From a checkpoint of a small transformer trained on Wikipedia: rotary positions.
Each number is 50 + 12 x the weight over its row's rms, rounded and kept within 0 to 99. Layers, rows and columns count from 0. The size before them is the row's rms in percent of the matrix's.

# layer 7 MLP up, 1536x384, rms 0.0447, rows 951-987, columns 192-287
096:64 44 32 64 68 59 35 38 52 56 66 47 51 68 41 58 33 46 76 43 26 56 43 50 62 54 59 41 42 70 64 61 81 51 51 58 45 43 56 57 51 42 48 44 50 48 76 42 36 45 44 56 52 58 82 52 43 35 64 59 52 38 43 24 41 62 64 50 43 38 47 47 43 45 50 53 59 66 40 63 39 63 48 52 40 47 49 16 70 67 56 53 43 42 51 75
091:51 47 63 52 45 65 52 52 52 64 62 44 47 46 32 39 52 53 74 55 56 51 45 42 52 54 44 35 55 47 70 56 26 47 39 52 56 62 39 45 67 45 59 52 57 49 62 62 43 23 19 42 38 66 43 34 56 42 58 41 59 48 34 56 46 54 26 56 55 45 57 36 61 53 67 42 58 59 61 39 56 70 42 56 34 41 53 65 48 57 57 46 67 66 59 52
096:51 44 50 52 63 44 52 68 40 72 68 53 46 55 36 41 59 48 46 66 62 53 49 44 37 53 80 69 63 60 50 53 52 42 29 42 51 63 50 64 66 51 58 40 38 45 69 62 26 41 57 59 50 52 53 58 54 66 63 64 36 45 54 46 36 48 51 45 69 49 35 56 37 40 61 70 73 34 63 28 52 36 66 55 51 47 36 50 48 51 59 62 38 63 38 59
105:44 49 36 64 66 44 59 44 26 59 30 52 50 56 34 54 59 69 67 48 41 51 29 47 35 63 42 52 63 52 50 66 52 50 39 54 60 54 51 48 71 54 62 45 49 49 58 61 60 64 49 58 34 19 53 58 38 46 48 47 59 26 64 45 50 39 34 53 54 49 28 56 44 41 47 45 49 55 51 70 46 44 58 68 44 63 40 63 57 44 40 32 59 39 56 58
098:54 66 55 37 59 37 42 19 59 53 55 58 52 46 41 58 48 41 59 51 41 33 28 60 30 56 51 71 53 52 32 62 45 37 37 59 50 50 40 49 30 40 44 37 51 38 42 54 68 43 51 34 41 19 60 59 55 52 64 77 65 40 43 54 32 51 21 42 31 24 66 60 40 51 45 53 61 50 42 65 40 41 53 68 59 50 37 56 53 55 62 60 39 58 58 55
097:53 61 46 43 38 52 49 37 81 72 54 44 66 36 39 45 32 65 50 57 25 30 46 51 49 32 44 52 65 21 35 55 69 53 75 43 63 32 35 70 32 60 61 53 61 44 56 77 37 54 61 47 39 26 60 57 54 45 56 59 55 29 47 40 29 61 53 66 42 41 54 57 53 54 51 54 49 45 44 48 52 56 34 48 64 26 33 65 69 45 60 24 57 44 53 48
098:65 14 51 61 29 28 37 47 49 63 48 46 50 42 47 35 60 46 33 70 46 51 59 53 37 57 38 52 56 48 46 31 63 38 56 61 52 18 27 35 66 31 51 41 40 55 66 53 50 43 56 38 64 39 43 45 85 66 63 57 47 36 62 53 66 54 34 31 35 30 55 26 66 55 75 35 50 50 64 58 63 44 45 57 59 63 46 61 57 60 44 33 67 32 66 39
102:67 60 49 45 55 55 46 60 73 40 65 41 49 43 44 50 80 34 49 57 32 38 35 48 54 49 50 36 56 35 56 42 65 48 71 51 60 42 24 34 42 51 34 49 64 34 47 57 53 46 44 59 45 53 49 30 55 66 51 36 35 39 72 41 49 51 33 49 60 51 58 59 41 40 34 64 58 75 63 69 43 64 57 81 37 38 62 55 31 37 59 38 46 53 38 72
102:64 46 48 52 57 58 61 46 32 45 40 31 48 43 24 70 56 41 70 49 33 51 47 44 51 35 54 48 56 58 56 68 58 30 47 55 41 44 77 38 49 65 55 51 59 35 60 53 56 43 36 75 32 48 59 45 52 51 49 39 79 20 55 51 49 52 37 64 45 35 44 66 57 39 29 49 66 67 50 71 42 56 48 58 51 40 58 48 54 43 50 30 50 46 59 53
098:54 28 42 73 62 47 60 80 47 56 53 39 53 52 34 38 40 58 57 47 73 37 47 51 32 78 58 44 44 36 65 37 35 35 32 41 48 50 51 17 60 51 33 72 42 62 63 46 37 29 27 66 26 57 24 43 58 32 51 38 47 44 43 55 50 52 56 21 73 48 64 31 57 50 68 36 62 49 61 56 72 67 51 63 41 59 52 68 55 51 32 56 39 43 54 52
097:56 68 66 36 69 55 53 56 59 49 77 24 43 35 37 52 49 73 62 50 44 43 51 67 41 51 33 54 62 64 47 69 50 56 48 59 42 47 69 48 42 62 45 40 62 60 47 49 49 33 40 57 43 50 57 69 44 48 44 40 43 55 39 47 25 43 57 35 46 41 45 65 39 31 51 42 56 47 36 63 36 65 42 66 70 58 56 37 55 56 56 40 55 65 71 42
101:50 54 47 62 58 74 40 53 32 43 48 43 51 64 40 69 69 42 54 44 59 51 32 31 60 57 56 44 67 35 58 56 34 43 50 52 40 46 64 43 53 35 54 63 54 44 31 40 62 50 55 54 50 61 47 73 30 35 55 64 35 45 41 30 48 29 48 47 60 53 55 32 71 75 37 46 52 61 57 48 47 49 57 67 69 47 43 55 63 73 43 54 65 44 56 37
102:67 54 55 50 25 59 54 59 59 60 44 31 50 37 50 54 63 54 55 54 42 41 55 37 57 31 43 55 46 65 61 33 55 64 61 47 52 32 51 48 42 39 43 71 68 67 46 44 34 57 39 23 61 47 38 48 43 63 36 59 52 47 55 44 57 54 55 31 47 71 65 55 31 50 49 22 58 63 51 78 31 58 48 23 53 43 71 74 47 40 75 36 45 57 39 36
095:54 51 45 61 51 46 34 52 42 48 29 44 50 48 32 58 70 54 59 63 60 63 60 67 61 57 41 52 38 64 68 65 53 62 37 54 35 37 76 58 36 47 49 26 65 44 39 65 43 47 35 55 29 48 68 58 55 73 65 58 59 35 47 30 26 46 54 44 55 46 55 78 73 44 56 32 54 66 47 51 40 44 37 45 26 56 29 42 72 39 59 62 50 41 49 65
107:57 44 45 45 44 50 51 36 71 67 31 43 37 30 46 61 23 43 64 70 63 40 41 73 48 54 43 61 57 50 50 52 35 50 44 68 61 47 34 73 62 26 64 42 36 41 67 48 40 56 35 35 39 45 31 47 49 52 45 59 45 26 54 45 51 49 68 64 38 34 73 54 59 58 43 59 57 37 52 42 48 63 26 60 48 41 40 48 43 40 56 63 54 49 35 34
106:56 51 46 45 51 57 61 58 66 57 42 33 55 48 38 58 64 65 61 30 52 61 36 46 49 32 38 71 56 63 30 62 78 54 47 51 29 35 66 55 39 39 55 42 37 48 38 29 59 54 55 42 41 57 50 65 33 22 51 44 54 55 68 54 39 57 60 48 69 62 73 31 58 66 56 57 52 48 37 62 42 56 62 67 53 57 53 44 53 60 45 45 61 57 47 31
099:42 35 47 37 56 41 28 65 63 77 57 38 62 39 38 61 28 43 64 22 53 40 53 68 58 48 37 57 32 62 35 62 35 39 47 32 42 22 45 37 46 68 44 55 37 32 48 35 57 55 46 56 47 41 56 52 45 37 59 48 44 41 57 51 49 46 42 28 42 37 54 39 55 76 57 58 22 58 48 34 63 60 47 68 59 53 58 80 56 67 38 54 61 72 59 47
104:57 38 40 53 41 38 26 53 47 69 47 45 49 68 39 64 29 60 53 57 57 32 55 49 41 56 49 42 61 54 58 67 68 43 56 54 64 56 48 58 39 25 51 68 31 43 62 58 61 55 43 72 62 33 48 54 42 36 63 79 35 50 36 54 72 42 43 58 24 58 68 44 41 52 59 37 62 66 77 49 68 47 42 49 52 52 65 41 51 44 38 73 29 48 45 40
100:38 48 37 63 53 48 54 81 29 64 64 62 32 44 45 49 60 74 50 42 56 56 56 46 59 58 50 69 53 36 66 51 43 72 65 58 43 35 52 37 44 58 47 54 31 33 41 38 57 50 45 63 43 56 64 53 54 37 47 67 56 27 46 51 35 55 56 37 58 34 44 51 49 42 85 51 50 37 59 56 49 54 59 66 52 58 56 66 50 65 40 62 62 41 28 71
100:47 57 38 36 35 54 44 43 47 41 58 46 58 57 45 53 58 37 28 56 52 37 51 33 41 44 49 53 44 29 42 48 46 65 44 33 52 49 39 44 24 61 53 54 56 41 61 14 56 59 40 56 39 42 27 51 49 25 62 39 28 49 45 47 61 58 53 64 51 59 46 48 35 42 52 51 49 51 51 37 65 62 45 52 14 33 46 43 41 50 37 39 62 29 58 34
100:34 60 74 52 48 46 54 32 56 68 34 61 60 61 40 53 58 60 51 63 53 32 49 38 60 46 40 57 56 72 56 40 29 47 61 52 57 46 41 60 60 66 36 48 51 51 63 46 63 56 46 53 62 58 24 43 54 82 43 70 43 53 28 56 58 46 60 64 69 40 52 63 60 42 39 48 47 40 51 41 44 56 53 68 54 64 43 57 59 23 54 55 49 64 34 63
101:44 62 68 47 48 42 60 66 40 42 58 50 42 60 38 48 63 44 52 56 42 56 61 50 50 56 55 76 47 34 61 60 69 49 69 10 32 29 52 46 43 57 66 47 56 56 39 41 39 66 64 50 62 32 56 50 61 45 53 52 71 66 47 34 45 61 70 38 46 61 53 52 55 67 50 47 44 41 55 41 44 51 66 48 52 39 31 70 47 33 57 53 11 53 19 34
099:70 37 41 64 59 30 39 42 42 38 64 45 46 45 30 41 58 63 59 54 75 40 54 58 54 59 66 57 44 54 57 47 53 39 52 66 56 63 50 43 49 36 42 54 49 50 35 49 57 68 45 46 59 25 45 53 61 48 53 32 53 49 52 45 38 56 30 41 43 57 61 30 60 86 39 46 48 65 55 38 84 60 65 74 53 47 61 33 65 32 48 60 35 60 48 40
100:56 33 44 72 38 65 50 37 63 72 52 50 36 58 47 58 48 52 67 35 49 42 43 70 32 67 55 32 62 28 62 46 37 67 25 51 47 44 43 46 70 27 41 44 36 45 51 46 31 37 64 59 30 57 47 63 50 51 64 39 61 38 42 58 30 60 56 26 49 24 56 57 55 47 63 67 42 60 53 28 70 41 46 51 44 44 69 61 79 34 38 40 48 59 75 62
094:70 49 54 40 57 45 59 52 62 60 35 45 48 73 46 59 65 59 58 50 62 52 47 59 40 43 50 56 38 36 75 37 47 45 57 48 49 48 45 75 58 51 40 43 57 52 55 50 54 71 57 53 58 41 56 30 65 29 42 47 73 55 49 40 58 55 53 36 27 29 68 59 39 36 54 56 53 51 50 52 71 50 26 40 21 48 38 46 48 29 41 43 81 31 30 28
101:54 37 42 30 37 55 50 55 49 46 32 36 37 40 55 53 54 51 71 62 73 37 49 60 38 79 50 47 48 42 33 44 56 65 48 55 60 46 41 70 60 47 47 56 43 55 44 55 55 50 28 35 67 39 47 41 49 31 44 56 71 36 46 41 41 62 29 50 40 50 63 49 54 49 47 34 56 55 35 67 25 51 51 39 40 51 53 65 49 38 65 54 58 63 46 70
098:42 23 51 65 64 57 47 55 43 35 67 56 60 40 43 60 26 49 66 29 33 48 60 57 58 77 44 36 53 35 37 60 45 38 60 69 44 50 53 27 54 47 53 57 62 58 41 45 57 40 40 61 50 64 54 40 48 53 21 62 40 47 70 53 56 53 55 55 30 52 62 49 29 49 48 68 40 48 49 56 48 41 37 40 51 27 49 63 63 59 27 39 51 32 54 40
104:60 37 51 55 50 43 64 62 58 53 31 47 23 37 29 50 46 68 66 50 40 45 31 57 54 55 39 64 48 31 69 48 32 55 65 56 34 60 55 46 72 46 44 45 55 65 27 49 49 33 70 48 56 76 37 85 56 53 59 51 30 62 48 43 75 65 31 43 58 52 49 35 38 48 60 52 62 56 40 46 68 63 68 69 44 59 61 48 63 53 21 56 46 40 41 64
098:39 45 57 70 54 41 53 44 35 65 45 52 25 48 35 68 37 50 53 54 46 21 63 59 32 43 50 48 38 47 56 42 38 45 52 53 68 52 35 69 64 47 41 60 68 50 71 58 41 52 35 53 45 56 56 48 68 40 36 57 27 34 67 47 68 48 46 55 30 62 45 36 41 57 66 41 68 69 60 46 51 51 37 46 37 50 49 59 73 43 73 27 59 41 48 50
105:51 47 55 88 58 44 45 35 38 34 51 31 50 61 43 50 45 43 61 47 52 51 42 34 43 56 20 53 58 54 68 41 45 31 49 46 52 54 55 49 37 50 32 29 51 31 55 49 58 55 52 57 30 44 51 52 37 54 50 41 58 39 52 61 50 55 49 46 55 38 50 61 49 45 63 44 35 51 43 47 69 49 62 51 46 45 41 78 62 70 41 40 36 51 23 42
096:44 67 31 54 50 30 41 38 70 46 58 42 44 37 38 40 55 55 68 56 55 33 31 75 60 58 56 58 54 59 42 55 29 50 37 54 41 53 21 70 44 46 34 41 49 39 60 32 37 53 58 33 34 57 50 63 41 28 56 62 46 49 52 39 45 66 65 51 68 37 49 64 77 36 44 52 30 59 45 57 36 50 48 46 52 56 70 47 68 47 36 60 43 73 60 48
102:47 46 42 70 51 52 81 30 51 49 54 27 44 41 28 65 68 42 53 51 43 47 44 51 56 52 39 45 41 77 62 43 59 64 59 40 32 60 49 34 56 55 56 49 41 23 60 42 40 29 75 62 33 32 46 49 28 54 66 46 49 52 77 38 43 29 36 45 54 19 56 52 42 51 30 62 66 78 46 31 43 50 49 87 48 44 49 61 54 45 55 33 44 73 56 62
107:54 45 21 57 64 36 50 49 48 48 66 35 52 51 37 40 39 56 36 53 63 56 28 46 45 38 58 60 32 63 34 65 51 47 44 32 70 22 55 45 59 44 33 71 62 67 44 56 35 40 47 49 67 58 65 30 54 69 48 45 73 39 53 34 53 51 29 54 58 65 69 48 56 51 44 61 40 60 58 50 38 60 34 26 54 40 46 43 63 63 62 56 31 77 40 58
097:40 49 56 65 47 68 20 57 77 47 37 42 34 52 37 47 44 71 54 79 68 49 59 65 54 57 62 70 70 45 60 64 61 44 57 64 38 55 53 63 48 09 76 79 49 34 36 56 45 36 39 39 50 53 42 31 47 30 30 46 45 38 57 40 36 49 36 29 61 60 54 27 24 38 36 48 43 44 57 48 52 65 57 46 49 50 35 42 62 78 79 66 41 57 50 44
103:67 49 71 49 27 60 50 40 36 52 35 52 51 45 50 56 58 23 49 48 49 45 55 67 57 61 23 75 48 42 69 42 46 24 51 62 41 47 60 55 51 45 51 55 49 21 61 31 51 61 62 56 40 39 37 50 69 27 45 57 41 43 58 53 56 50 37 39 45 46 47 50 40 50 60 36 32 56 59 52 45 28 44 46 49 71 41 44 52 64 53 35 55 25 56 36
107:56 50 49 74 30 68 43 50 64 67 48 40 48 24 48 64 60 35 49 63 51 46 47 47 37 52 35 43 45 52 73 59 40 61 70 20 57 39 29 50 52 44 34 49 40 54 45 53 50 65 35 43 33 40 61 33 63 55 57 48 52 49 32 31 54 55 55 34 59 37 81 29 60 58 64 53 64 58 38 51 50 34 54 48 57 51 54 56 59 37 68 74 50 45 25 63
096:43 30 46 72 52 36 44 51 70 67 62 43 44 69 55 61 40 61 62 55 41 30 38 53 49 51 62 44 25 43 60 47 29 52 49 47 55 56 48 48 68 45 48 45 46 58 50 53 33 58 66 50 48 43 58 69 62 70 54 46 53 43 31 39 47 57 31 36 51 48 75 55 36 38 55 57 46 62 47 33 56 50 70 46 53 58 50 44 74 50 49 65 24 74 53 42
# layer 7 MLP down (transposed), 1536x384, rms 0.0355, rows 951-986, columns 192-287
097:61 47 65 39 27 38 79 54 20 57 61 62 47 37 51 64 53 53 66 60 57 62 52 46 54 66 64 39 45 30 29 32 32 57 57 56 58 46 67 49 65 52 59 44 25 53 50 42 39 54 31 43 70 67 52 62 38 52 46 40 47 58 44 57 65 32 62 62 76 54 55 41 65 32 79 35 28 76 30 60 57 53 40 46 46 46 47 45 32 14 52 51 58 57 52 42
086:32 40 17 65 46 51 46 42 53 58 70 55 43 53 43 58 52 53 54 74 50 54 53 60 42 45 36 72 34 41 37 50 50 59 54 56 54 55 46 33 68 64 42 51 36 81 41 60 46 48 39 63 60 43 17 57 52 43 58 77 52 50 48 42 32 54 57 82 63 35 53 34 49 60 48 52 28 57 46 47 42 53 45 37 55 51 61 52 45 66 62 38 82 54 54 48
097:50 43 39 62 35 57 61 51 48 61 62 17 50 64 56 57 42 53 53 35 64 62 46 53 49 45 58 70 47 31 64 46 57 47 70 49 61 45 33 61 44 52 57 51 54 50 34 49 60 64 52 45 41 27 69 29 47 43 44 46 55 62 54 69 41 62 69 54 39 67 81 49 51 52 14 31 39 74 53 37 63 63 49 52 52 61 46 37 60 56 41 35 09 48 71 39
100:30 64 69 56 48 52 69 44 56 56 54 63 53 64 43 64 55 45 48 43 54 43 64 54 39 44 47 47 54 30 49 30 64 67 69 53 37 42 60 35 50 44 32 68 40 24 53 31 53 52 48 49 47 58 56 33 44 52 49 66 36 46 40 71 55 41 55 48 49 28 46 24 47 61 68 54 55 54 50 35 55 42 45 44 66 52 65 41 48 44 69 61 47 66 40 57
104:79 43 42 39 29 38 50 71 50 39 44 15 45 58 64 62 68 33 36 67 43 50 37 41 38 65 65 80 18 28 47 31 52 32 36 76 48 43 33 49 54 47 30 33 58 24 49 36 49 68 50 60 57 71 40 64 44 53 62 53 53 82 56 56 78 69 32 36 52 33 59 49 39 53 49 36 52 58 59 54 52 49 50 58 46 32 40 42 34 32 47 77 39 33 62 53
099:51 49 50 58 49 35 47 51 57 58 40 37 47 89 71 50 55 50 59 56 67 62 70 45 67 52 55 64 52 55 45 25 26 39 44 57 27 61 47 48 29 63 31 51 59 53 65 53 69 59 35 49 52 84 48 59 39 39 43 35 52 56 59 51 45 40 38 25 69 38 56 42 50 27 48 40 64 48 45 51 44 65 59 41 47 53 46 49 44 51 45 47 60 44 39 53
096:57 61 49 45 60 56 60 36 47 36 34 59 47 47 57 51 51 50 45 51 61 58 52 42 47 42 75 50 44 29 49 44 40 74 45 50 35 78 47 53 41 74 54 56 77 44 24 47 44 55 38 63 52 66 53 69 24 71 54 42 40 67 25 24 67 61 64 62 46 41 43 57 60 66 52 39 45 67 44 52 58 51 35 49 56 51 56 31 57 33 57 47 51 58 47 47
103:56 65 43 30 29 46 67 53 38 51 44 54 47 47 60 71 58 53 34 46 44 38 61 61 47 60 50 75 44 68 58 75 47 51 53 77 50 57 57 48 52 41 52 62 47 59 42 29 41 50 39 56 66 51 60 39 46 49 38 54 42 57 33 46 59 45 49 77 46 58 63 51 68 43 56 71 25 25 60 34 55 40 53 31 35 47 34 42 44 64 50 55 76 41 80 54
093:48 42 46 59 38 44 32 25 62 46 47 66 57 43 56 56 57 57 45 62 53 38 63 69 68 40 38 77 47 28 42 51 51 65 49 44 68 81 30 45 49 57 33 49 51 38 47 27 39 71 47 47 55 61 57 47 47 44 68 46 60 64 55 62 63 49 53 53 47 41 41 56 43 67 75 47 37 53 67 44 42 38 75 34 50 47 30 32 51 59 52 78 46 45 50 44
104:86 62 67 37 33 50 71 38 38 49 31 58 31 49 58 64 53 45 54 29 64 25 36 38 29 35 66 56 53 43 56 25 55 57 41 45 62 73 50 35 45 58 39 46 51 41 40 52 26 60 63 48 48 39 42 48 50 43 40 47 46 55 64 44 36 56 24 44 50 54 67 48 56 30 41 56 50 41 41 58 54 51 47 45 53 34 49 53 28 48 62 45 57 53 47 71
094:66 44 45 54 66 55 53 42 55 52 48 66 51 61 49 38 54 44 55 44 62 46 71 46 62 38 59 60 77 49 45 29 64 62 42 69 60 56 36 36 59 09 55 52 55 47 74 51 61 51 72 41 52 54 52 50 37 49 37 39 43 60 64 54 43 25 14 60 46 60 40 29 58 49 44 29 39 61 43 28 38 46 45 46 44 49 55 53 31 45 49 49 71 40 38 66
100:51 52 66 53 67 19 70 62 47 58 73 63 29 47 28 63 37 43 66 45 32 59 52 58 50 47 50 53 47 63 51 53 47 42 27 66 54 52 61 56 55 44 40 30 38 47 48 61 71 36 41 85 32 37 50 48 28 81 48 66 45 33 51 46 52 50 47 72 53 53 45 65 59 56 47 46 44 70 42 49 44 39 48 40 36 61 56 34 64 56 50 37 48 53 69 71
103:51 35 33 53 66 62 58 30 32 43 67 59 47 47 30 33 38 52 68 57 54 44 30 55 56 57 46 38 49 66 43 63 51 40 62 49 32 68 37 40 45 51 50 58 61 33 43 50 42 37 88 52 41 64 48 33 51 40 56 42 50 60 51 61 47 45 70 64 30 37 56 42 38 44 51 67 49 58 56 40 42 46 70 60 62 31 41 46 48 49 66 57 49 50 44 51
087:27 50 39 35 73 36 51 70 60 52 45 59 56 50 59 46 66 37 45 36 43 48 46 31 57 41 54 64 77 55 47 32 36 32 43 39 67 53 18 42 62 35 56 40 52 75 67 54 56 55 48 62 51 52 39 54 61 53 52 50 44 68 43 44 51 54 54 60 42 34 33 42 38 51 39 77 39 31 51 41 52 51 65 68 52 54 57 55 36 61 36 47 44 52 43 81
101:58 32 48 58 41 47 52 47 64 39 58 39 56 47 52 61 45 31 45 43 52 47 52 57 58 51 43 51 27 37 48 60 45 67 47 55 67 33 56 41 46 47 77 50 75 41 59 54 54 44 64 33 55 62 68 30 54 67 79 51 50 45 41 57 53 28 65 65 37 45 45 29 64 55 58 69 52 22 39 36 46 54 37 57 61 40 54 49 38 33 77 59 37 40 47 39
112:40 62 52 42 35 36 27 57 44 31 42 62 48 57 39 59 47 61 64 68 51 38 38 31 66 55 47 82 51 69 54 65 65 46 45 50 62 50 63 50 59 49 50 71 38 34 51 43 70 56 45 50 47 60 40 56 57 47 51 59 58 55 38 66 30 35 29 72 45 56 23 54 49 56 41 49 59 39 35 62 55 45 45 71 38 45 46 58 34 64 36 60 54 27 56 63
096:66 42 34 39 30 52 61 45 58 41 45 48 57 42 40 73 60 63 49 57 39 70 43 55 46 50 64 47 44 42 73 72 61 28 48 66 61 52 52 53 71 39 53 59 69 45 62 41 56 41 49 40 54 69 39 53 39 52 61 62 30 67 24 61 65 58 59 48 38 49 58 45 33 63 43 52 50 24 32 32 45 35 38 35 62 54 44 53 53 31 48 37 49 29 36 50
100:53 38 39 44 34 66 43 45 65 36 48 43 41 53 67 66 27 58 53 63 48 52 62 64 36 44 51 53 62 35 55 40 32 41 38 44 54 42 33 64 56 36 36 53 28 69 47 83 46 50 57 43 41 49 48 52 40 50 56 46 41 59 38 61 47 52 76 48 66 28 39 61 43 51 67 75 36 54 51 51 58 19 60 32 36 57 52 53 64 48 66 63 72 54 42 37
102:60 71 49 47 36 44 71 42 61 84 71 51 65 42 60 62 63 54 60 21 47 32 38 51 42 54 35 52 49 60 58 51 46 37 43 56 44 76 48 39 42 60 49 56 72 46 40 36 54 52 67 36 45 42 38 51 41 37 40 49 42 55 64 49 71 36 62 66 41 48 50 55 44 40 43 39 33 57 30 29 42 46 57 50 48 49 49 43 19 49 68 51 62 47 59 30
095:63 14 61 53 24 53 31 44 68 55 65 38 50 59 48 40 65 62 59 57 63 34 33 37 65 66 45 43 38 62 52 53 50 53 35 57 68 58 39 38 69 63 61 56 27 52 36 33 52 44 53 64 43 53 31 38 53 49 56 58 50 78 11 62 46 56 43 46 53 57 39 66 60 47 69 48 54 64 49 67 58 50 71 31 55 50 65 46 46 33 60 58 53 46 64 44
101:61 29 57 47 27 87 53 66 51 60 65 31 34 44 33 95 43 60 60 66 57 48 47 46 41 50 52 26 47 46 42 49 42 59 58 73 44 46 37 30 43 59 69 59 38 33 38 60 56 40 46 49 51 60 60 47 48 40 50 64 59 46 32 66 51 44 59 47 47 63 48 55 42 72 49 61 49 58 63 45 39 48 32 47 67 27 66 52 34 49 40 65 34 46 30 41
102:57 54 57 60 40 38 49 56 50 73 59 59 52 70 58 44 69 47 50 56 51 48 61 55 19 60 67 35 41 47 84 33 56 36 37 72 35 50 49 50 60 49 54 33 33 60 58 50 61 60 65 56 48 47 30 52 49 53 74 54 54 45 31 61 55 42 66 53 41 52 63 66 53 48 53 45 22 64 64 57 52 46 51 62 62 47 38 51 42 58 46 30 40 41 47 73
100:67 44 67 46 37 57 59 59 39 49 44 79 37 57 46 66 57 33 28 44 53 59 68 59 37 31 48 70 61 64 50 58 40 43 65 45 38 58 38 31 32 39 62 61 31 56 48 54 58 40 66 55 63 47 71 73 38 38 27 60 45 53 72 50 37 39 45 93 48 56 36 69 30 52 51 44 46 30 44 46 41 59 16 09 68 24 53 48 56 42 52 39 55 48 44 29
101:47 53 73 71 19 52 70 43 56 48 50 71 54 58 72 53 30 72 37 60 42 44 33 30 57 67 57 47 43 72 49 54 62 64 70 36 54 64 45 49 32 31 58 43 39 54 33 56 43 33 44 37 43 57 40 41 61 49 69 68 43 55 52 50 61 55 72 32 29 42 38 48 49 55 51 73 30 21 55 56 61 34 42 46 34 36 49 61 44 49 44 50 35 52 52 51
093:73 59 54 43 33 28 48 35 62 38 54 60 44 36 27 63 56 54 56 55 46 61 51 33 39 41 59 71 60 39 59 61 52 53 54 36 63 20 64 36 53 46 45 60 56 42 58 62 37 44 33 50 69 40 35 70 51 53 58 50 37 71 53 50 24 53 47 66 57 13 63 45 57 49 49 35 39 44 57 64 68 56 36 74 36 45 52 56 66 64 43 62 42 52 62 63
098:40 44 53 49 46 69 70 60 46 54 48 53 48 52 35 62 49 63 37 60 29 70 48 42 35 57 38 48 34 58 52 53 64 53 46 33 46 42 38 54 50 57 50 47 35 62 39 43 58 73 52 33 56 53 41 59 58 49 57 46 45 41 42 44 53 33 61 50 57 79 50 72 64 45 54 35 42 51 45 25 36 32 29 61 50 40 71 65 69 51 45 45 55 58 37 51
095:65 40 45 42 49 54 58 51 92 44 46 49 60 49 46 50 66 57 44 68 58 62 58 67 79 18 55 57 20 26 64 57 56 44 42 51 57 46 43 75 54 23 41 34 64 64 57 54 39 60 50 28 64 72 47 67 61 79 39 35 32 56 44 22 48 44 28 59 48 59 36 19 59 64 63 40 66 49 38 48 50 45 46 41 49 50 37 55 50 55 67 60 48 35 48 38
107:69 41 61 37 39 41 30 51 31 61 48 68 61 43 73 42 52 72 65 49 45 40 62 54 68 44 54 46 45 25 62 52 49 37 30 43 45 51 57 44 50 50 70 44 40 49 56 48 53 56 58 48 43 36 58 46 39 61 60 41 44 52 61 31 57 46 51 64 49 57 64 34 58 69 47 31 52 56 50 29 54 71 68 56 65 57 25 84 37 36 71 32 48 56 53 35
092:29 42 51 47 72 34 65 40 53 29 40 39 54 58 58 49 45 51 54 55 67 48 64 70 29 49 29 47 59 47 19 36 61 58 70 26 64 38 75 48 56 64 35 49 58 56 50 54 51 52 44 45 69 64 30 60 44 53 29 66 34 72 54 67 34 47 51 49 62 48 24 44 33 49 25 45 33 45 80 32 60 43 59 69 67 38 52 49 52 67 50 38 56 47 68 46
100:64 42 62 41 54 37 47 64 46 53 46 42 54 52 54 39 41 52 33 55 63 46 46 61 53 28 62 28 49 53 30 64 33 38 50 55 72 42 46 53 48 50 59 53 28 42 48 64 50 68 52 36 67 42 43 45 78 35 68 59 74 55 46 53 21 59 47 47 46 52 44 47 51 49 62 54 48 55 57 49 76 37 54 47 56 41 53 42 67 46 31 53 59 59 51 62
098:67 62 59 40 43 47 65 65 26 36 71 53 82 69 70 72 31 47 51 45 55 54 50 41 46 56 52 57 34 45 58 40 54 59 68 44 49 51 53 48 48 43 65 60 63 56 30 59 57 48 48 60 56 53 71 36 46 63 38 50 50 36 48 42 45 42 66 52 43 37 46 47 51 30 64 54 55 69 22 53 61 67 60 44 32 45 37 68 40 39 50 46 32 46 63 54
101:52 48 58 61 58 65 37 65 30 54 67 44 45 51 60 66 35 52 55 56 58 51 36 63 51 66 29 55 71 52 48 44 58 28 33 72 44 61 43 69 57 53 62 36 48 51 40 78 53 57 76 47 66 56 41 57 38 58 49 46 45 63 29 53 55 64 55 48 42 64 54 38 59 38 67 25 52 59 43 48 32 53 47 51 44 57 34 59 52 75 50 54 53 53 54 31
112:58 64 30 46 38 41 50 52 63 31 53 58 50 57 55 54 42 40 61 50 43 56 33 59 43 64 58 53 42 46 54 53 51 54 65 42 50 61 52 38 51 35 45 54 59 64 29 50 55 66 40 57 50 48 49 48 49 44 51 47 69 47 68 47 44 53 28 57 43 59 78 49 74 59 64 47 12 50 43 57 59 63 61 37 60 43 43 51 66 52 36 63 53 64 55 51
092:48 54 53 61 42 59 24 47 67 49 45 58 51 55 48 40 43 44 32 82 65 60 43 48 47 53 60 61 75 56 47 59 64 50 57 62 66 57 41 32 62 71 51 66 58 67 41 56 49 54 19 46 28 56 73 54 48 58 25 40 64 50 58 45 34 44 64 56 48 51 43 46 59 45 45 57 36 36 38 40 30 66 59 46 26 54 55 48 34 62 30 46 66 38 19 64
112:67 60 50 32 45 53 58 39 54 65 65 50 42 44 52 54 49 59 36 21 56 52 61 44 21 35 68 50 53 47 41 56 65 14 54 24 57 52 44 60 69 62 33 49 51 65 56 46 55 44 51 43 51 56 34 46 57 33 55 54 57 79 47 49 54 31 47 31 41 61 66 49 49 39 58 36 42 60 41 60 57 51 51 31 38 53 71 39 37 63 38 40 49 62 49 52
096:41 34 62 57 35 43 51 73 58 52 33 61 37 58 85 43 40 56 48 48 37 76 41 77 51 37 49 54 48 62 32 45 52 36 42 53 57 40 65 50 70 52 45 51 53 46 50 76 45 60 53 50 41 38 70 47 51 60 45 48 45 46 53 52 57 55 41 55 59 45 45 47 47 51 63 51 45 68 69 43 43 54 37 58 40 36 46 62 57 79 61 52 51 39 30 59